Weights of a small GPT-style language model, trained from scratch on English Wikipedia: 11 layers, a variant of Muon for these matrices.
Each number is 50 + 15 x the weight over the matrix's rms, rounded and kept within 0 to 99. Layers, rows and columns count from 0.

# layer 5 MLP down (transposed), 1280x640, rms 0.0539, rows 622-630, columns 128-255
32 27 81 21 48 24 38 45 34 83 30 20 43 29 71 26 56 53 35 56 38 51 34 61 27 38 42 49 55 69 25 68 54 42 71 32 56 65 44 44 50 51 27 31 51 69 43 36 54 51 69 43 84 63 36 70 50 29 78 11 87 32 50 64 51 46 65 79 40 65 62 50 48 67 43 37 49 54 62 40 29 56 30 72 48 12 33 63 60 82 36 51 74 40 45 63 50 81 48 45 49 89 40 23 45 50 49 41 61 52 51 62 49 30 50 73 55 33 35 41 73 61 44 66 61 53 36 48
35 41 44 68 51 36 69 44 31 58 51 60 65 61 59 49 28 56 35 61 77 44 28 26 86 45 78 74 40 48 49 56 41 47 59 49 75 62 20 40 44 37 39 45 34 45 47 64 47 53 62 47 60 44 54 26 40 54 59 77 60 40 31 57 42 47 62 36 27 30 61 67 62 37 47 35 34 71 31 29 88 51 54 74 50 44 36 55 54 35 29 24 37 49 40 59 56 52 62 52 50 41 51 64 57 38 63 35 41 28 39 76 37 36 24 51 55 28 37 65 71 41 40 59 28 39 30 01
66 70 36 59 32 37 58 55 20 43 60 55 43 68 56 58 82 44 44 19 49 44 59 29 28 64 60 40 57 48 34 54 42 64 53 46 67 35 58 52 63 46 64 38 68 53 45 55 21 66 58 42 51 77 50 29 21 45 48 18 42 27 63 35 44 53 53 63 41 49 77 58 57 59 30 40 43 69 49 55 57 43 46 24 67 43 61 37 24 63 25 50 48 47 65 43 45 53 77 78 51 55 45 41 54 69 54 22 55 32 43 61 31 34 42 34 70 57 33 56 74 43 65 63 73 56 55 65
66 34 72 66 32 53 52 61 79 48 56 41 51 52 46 57 72 46 45 36 38 52 57 77 52 58 73 71 53 75 38 32 43 37 52 96 52 52 50 52 28 35 61 64 46 57 41 70 12 62 33 66 84 63 52 63 60 42 46 83 54 32 44 46 37 29 43 45 24 40 72 66 42 40 60 64 51 61 40 54 48 48 48 39 30 45 40 63 81 43 48 64 64 43 50 71 43 61 69 70 62 39 64 37 25 43 22 36 65 39 25 29 72 44 54 53 73 66 48 31 41 55 55 68 56 76 32 43
35 71 45 38 24 46 59 31 56 43 44 36 35 50 40 73 44 65 74 59 65 51 35 39 39 36 20 41 37 31 80 60 65 39 24 46 52 31 52 38 64 53 57 38 50 57 51 56 31 49 18 51 68 47 56 32 32 21 48 58 68 44 44 41 45 26 38 39 46 46 40 35 32 25 52 30 25 19 35 70 42 64 41 50 50 55 38 46 65 58 60 62 44 33 15 54 53 50 73 73 64 45 61 32 45 61 50 48 34 54 55 56 46 48 76 41 62 42 66 54 49 52 45 66 57 48 39 56
58 57 26 30 48 41 77 24 57 51 40 48 34 69 66 46 42 13 64 47 45 57 44 67 44 40 64 71 50 49 50 59 64 67 45 50 80 47 62 61 63 29 35 47 37 52 42 46 67 24 55 65 57 37 57 44 28 58 66 50 52 49 41 42 46 47 69 38 61 39 36 27 62 42 66 56 62 20 38 64 46 60 27 37 54 31 46 36 55 60 19 35 60 40 31 50 40 70 39 24 65 57 53 59 41 32 56 52 52 15 61 55 40 55 51 67 56 53 50 69 44 66 46 64 30 65 44 42
49 47 34 49 61 22 39 27 21 81 43 61 44 43 57 55 54 56 44 60 38 72 39 64 61 74 44 36 46 52 45 44 38 62 45 58 68 30 40 41 32 69 33 43 61 43 39 81 51 59 35 88 61 35 20 36 86 72 46 47 54 27 34 77 62 58 53 29 31 55 40 38 76 51 68 77 92 34 39 76 75 60 55 61 33 55 62 34 59 58 57 54 43 64 36 42 54 48 47 50 53 45 20 37 47 60 47 36 55 18 87 24 37 43 33 48 58 33 52 39 28 63 61 64 34 71 70 92
40 48 38 53 48 53 62 43 54 66 66 79 49 32 37 72 27 73 59 43 41 51 49 24 48 55 51 24 38 62 49 58 44 68 51 85 28 72 54 39 46 66 49 48 57 49 47 31 31 61 51 66 45 59 44 19 43 51 59 72 51 49 41 52 55 33 66 65 67 62 94 58 49 46 24 56 60 50 43 58 32 68 52 64 30 55 45 53 38 24 59 42 51 35 51 64 49 48 66 68 40 45 47 41 50 35 55 33 63 46 53 47 55 52 72 38 43 44 35 37 89 71 25 30 32 74 48 42
56 56 52 35 50 86 47 51 59 69 37 36 27 52 26 74 63 39 44 49 63 59 50 50 54 37 49 50 41 54 40 37 64 47 62 37 60 44 50 53 32 57 67 43 35 36 40 20 40 42 50 77 38 46 34 40 81 59 40 46 40 56 63 49 64 58 44 52 73 32 67 51 80 47 91 52 62 60 46 47 64 51 27 61 50 39 52 95 54 36 69 55 61 37 48 32 35 42 40 43 43 40 48 34 51 22 37 62 59 58 58 40 48 54 26 43 48 50 37 12 49 37 61 36 51 66 56 27
# layer 5 MLP gate, 1280x640, rms 0.0849, rows 623-631, columns 128-255
43 79 50 52 25 36 53 47 43 57 27 58 59 33 59 53 28 50 68 71 57 50 51 83 46 45 44 57 53 35 61 56 40 62 60 60 78 51 50 48 74 31 57 54 56 56 24 23 44 47 67 72 37 63 38 80 55 44 75 20 58 51 27 40 29 64 35 53 45 64 58 35 18 32 50 66 54 45 79 73 57 49 89 59 58 52 75 45 49 45 64 51 67 82 58 75 25 47 58 50 24 40 54 52 39 74 62 50 50 34 49 50 30 31 50 56 88 37 69 69 74 46 54 45 63 56 43 68
66 67 44 28 39 51 68 81 40 53 55 65 38 66 62 86 55 64 25 68 41 27 67 30 76 41 47 63 73 45 48 55 92 34 55 66 72 50 42 41 40 41 43 68 48 64 48 44 64 67 40 54 42 81 40 26 32 58 50 70 47 53 38 48 34 68 52 48 33 59 66 29 39 49 44 46 26 64 36 61 48 26 59 55 55 57 65 51 48 55 61 49 47 51 38 78 56 33 69 64 54 40 52 49 15 27 70 92 46 61 63 23 43 58 58 42 36 63 48 14 40 47 39 56 77 40 44 26
77 53 55 61 47 58 43 43 60 38 45 45 22 67 40 71 56 43 60 49 51 38 52 45 43 49 63 48 61 53 37 31 47 29 48 73 45 55 35 50 42 34 59 82 48 49 59 23 44 50 61 61 61 66 43 86 44 36 38 71 42 69 50 51 69 27 41 70 28 54 85 68 54 48 50 58 72 54 48 58 44 30 61 42 69 60 46 54 92 74 45 26 73 45 54 67 68 36 58 52 51 32 50 18 65 29 45 41 47 87 32 27 54 23 26 71 68 55 29 53 38 69 48 53 45 65 29 41
67 45 37 42 52 86 49 69 35 40 21 52 29 63 33 52 48 47 46 57 64 49 61 60 70 59 59 48 40 33 61 43 35 52 54 58 30 56 70 50 54 43 35 37 55 45 66 49 58 32 62 64 45 24 45 53 56 55 33 40 60 58 48 68 39 56 45 66 27 60 65 38 54 38 55 38 68 80 63 31 44 51 42 49 53 62 44 65 34 37 67 38 47 66 65 38 53 48 68 36 47 64 45 58 33 28 49 52 61 34 51 36 40 47 50 48 43 55 23 55 59 36 36 29 65 45 40 53
75 72 74 41 54 59 63 37 61 31 43 64 57 30 37 14 72 79 35 38 71 53 56 60 53 60 38 34 45 70 29 33 39 36 45 52 57 58 69 86 57 61 63 43 45 59 80 34 79 53 52 46 33 31 25 50 65 51 45 50 65 53 20 63 55 70 53 75 51 52 42 66 29 66 51 45 66 44 74 49 70 60 48 37 75 62 56 41 34 45 51 53 48 71 28 31 66 41 45 52 44 36 46 19 28 27 45 25 61 49 75 59 59 34 33 68 49 50 47 51 49 55 41 68 25 51 57 35
68 52 42 57 55 53 47 23 33 51 47 64 77 47 41 45 44 46 24 56 42 45 37 44 36 38 50 48 73 33 56 58 51 50 54 55 44 44 55 45 39 35 91 44 47 57 72 43 53 43 47 60 72 53 67 58 49 19 48 43 38 46 63 48 48 46 45 48 48 68 29 32 30 71 44 25 67 49 20 55 54 33 35 67 20 48 41 67 41 53 56 54 67 41 18 63 34 58 50 32 69 58 53 72 59 64 44 49 55 65 53 41 66 63 46 41 76 45 60 49 80 51 73 26 43 59 52 67
38 19 19 42 38 60 94 18 40 59 33 47 26 48 42 48 51 45 52 38 27 55 52 32 44 46 40 53 37 59 56 32 30 73 41 60 66 49 39 35 50 80 49 57 65 54 50 39 40 76 86 60 40 48 32 22 46 30 75 64 56 55 33 47 46 51 54 50 34 63 43 53 63 40 50 37 49 09 47 65 39 49 39 39 69 55 48 78 56 68 43 37 51 34 19 33 47 41 56 22 54 48 54 71 30 31 62 62 66 68 37 50 87 42 47 42 41 52 56 56 49 49 48 82 27 44 52 57
02 70 21 82 31 23 53 34 51 19 41 60 32 64 63 80 57 56 73 51 36 41 50 61 44 36 48 18 49 44 52 65 56 43 28 51 55 27 51 38 89 51 55 40 77 46 69 80 68 44 41 45 53 56 47 58 47 36 59 52 35 50 32 42 58 81 36 74 46 72 34 48 56 57 61 63 63 28 55 28 52 51 67 70 40 61 25 26 50 41 42 59 52 62 45 36 34 80 66 57 27 60 56 62 87 49 75 56 24 00 49 62 26 31 61 58 65 52 34 49 56 56 38 44 45 32 41 72
46 53 33 52 40 61 79 05 71 92 24 54 77 19 71 45 53 39 50 25 46 39 44 40 79 55 37 57 50 40 68 46 61 58 56 63 50 56 29 48 49 52 51 46 38 53 24 35 38 48 63 47 32 47 36 64 41 57 47 44 74 50 39 51 52 24 57 57 42 25 56 47 47 36 42 30 32 50 54 50 65 35 51 42 46 35 46 58 37 51 68 65 43 49 28 49 44 63 59 51 43 40 67 32 64 17 44 50 60 56 54 64 55 56 74 54 39 17 65 75 46 45 39 40 52 57 69 35
# layer 5 MLP up, 1280x640, rms 0.0819, rows 623-630, columns 128-255
66 42 48 51 53 70 49 54 30 71 25 50 93 65 48 52 45 45 51 31 31 46 67 37 37 59 38 45 19 27 40 48 47 53 54 43 84 59 73 41 48 78 39 74 40 44 32 43 66 44 59 56 25 42 76 37 43 58 40 60 53 57 40 62 20 42 51 21 32 55 69 69 54 43 47 47 44 92 55 49 45 45 52 58 57 45 49 77 41 37 30 57 46 44 73 45 48 62 29 30 33 59 54 44 42 27 58 28 45 58 28 41 51 71 21 24 51 29 51 64 52 38 43 55 58 57 60 45
42 54 34 56 59 55 30 44 58 47 41 47 69 31 46 41 67 59 44 34 57 80 75 37 40 62 54 18 34 29 58 45 19 55 30 72 44 59 43 32 74 57 45 55 42 45 56 49 28 35 50 69 43 51 81 39 74 39 48 71 47 17 46 59 51 59 56 47 52 44 39 56 59 67 41 66 70 47 44 27 65 78 24 55 64 48 55 38 43 44 43 69 81 66 58 51 53 60 66 64 47 57 39 73 39 49 45 40 41 40 36 44 64 42 22 39 71 47 55 39 70 72 82 56 45 45 46 91
74 72 56 42 69 48 41 58 42 54 24 72 56 53 37 58 69 34 43 19 45 37 48 41 53 31 41 55 55 37 43 78 26 68 49 36 53 48 37 61 58 47 33 62 54 49 33 29 64 70 40 39 56 42 63 37 04 25 42 61 86 67 75 35 62 84 54 41 38 68 53 44 80 84 68 46 46 33 61 55 31 55 51 55 21 59 45 34 21 48 34 30 48 60 71 45 68 62 69 64 60 57 48 38 74 50 35 68 50 58 61 45 32 36 56 36 46 63 36 18 52 68 48 57 51 68 57 58
56 55 68 19 46 43 44 24 55 48 30 72 27 71 42 47 38 58 44 36 45 44 47 57 35 28 45 53 68 40 60 60 55 59 62 53 43 37 57 60 91 56 54 42 74 57 37 46 38 64 44 47 50 56 45 57 41 62 57 68 66 36 55 34 49 44 58 67 63 46 17 77 52 67 34 57 53 48 43 44 55 44 41 40 42 77 70 41 49 75 51 63 50 27 61 50 48 42 36 45 59 62 23 40 39 72 58 62 30 59 48 56 48 50 37 53 56 62 61 47 44 53 64 62 30 35 56 37
57 57 55 58 25 48 54 33 21 65 45 46 27 41 30 35 58 57 26 58 32 49 53 41 36 16 45 40 33 69 44 55 76 51 41 63 53 99 65 53 71 46 72 55 44 90 56 32 49 25 63 34 63 66 49 62 44 52 25 78 40 48 50 44 51 38 65 56 65 65 68 27 33 59 38 46 52 16 37 62 55 47 78 41 40 18 33 45 43 48 67 47 57 45 60 38 36 43 72 64 63 60 76 45 52 26 49 70 44 58 37 59 25 52 33 33 67 60 43 52 58 42 61 38 44 53 34 11
69 65 45 78 41 35 35 65 71 65 66 44 40 33 61 41 73 51 55 89 40 61 56 46 67 61 38 50 65 59 16 26 49 54 38 38 36 43 59 69 49 48 61 58 30 47 51 57 53 55 59 71 50 54 34 37 56 81 51 74 42 64 64 56 46 41 49 33 50 31 69 49 67 61 63 79 87 69 42 38 67 76 55 62 44 65 57 62 48 42 61 54 47 50 47 53 50 49 65 94 49 70 30 32 68 61 64 44 40 74 92 46 58 38 57 64 56 66 30 67 44 48 62 54 36 68 56 49
53 56 33 49 35 45 59 62 71 61 54 47 53 48 56 54 52 34 50 74 56 39 50 41 50 61 72 50 48 53 37 60 49 67 25 44 47 54 39 45 61 70 49 39 69 33 30 31 56 51 56 29 46 27 54 29 41 55 56 39 57 76 39 40 15 54 63 81 48 52 76 61 48 54 56 53 31 34 79 56 51 47 47 23 44 64 32 58 80 70 44 53 70 40 37 48 53 62 53 70 52 37 40 62 40 47 39 64 77 73 65 56 48 47 40 44 46 32 48 42 44 93 56 53 37 30 53 56
79 40 24 40 62 30 65 38 49 38 32 37 66 59 45 61 39 55 67 52 36 75 54 27 54 34 38 44 74 62 25 55 55 37 53 83 68 64 48 58 47 41 47 59 42 47 68 71 54 70 37 47 53 62 26 17 38 43 50 59 48 28 80 41 60 58 45 53 58 47 31 45 56 38 64 51 73 52 45 64 49 80 16 69 46 24 56 71 46 37 64 59 47 21 47 45 61 48 35 55 62 55 33 29 30 55 42 55 32 57 27 48 47 41 57 37 41 49 39 23 53 32 50 17 56 66 66 48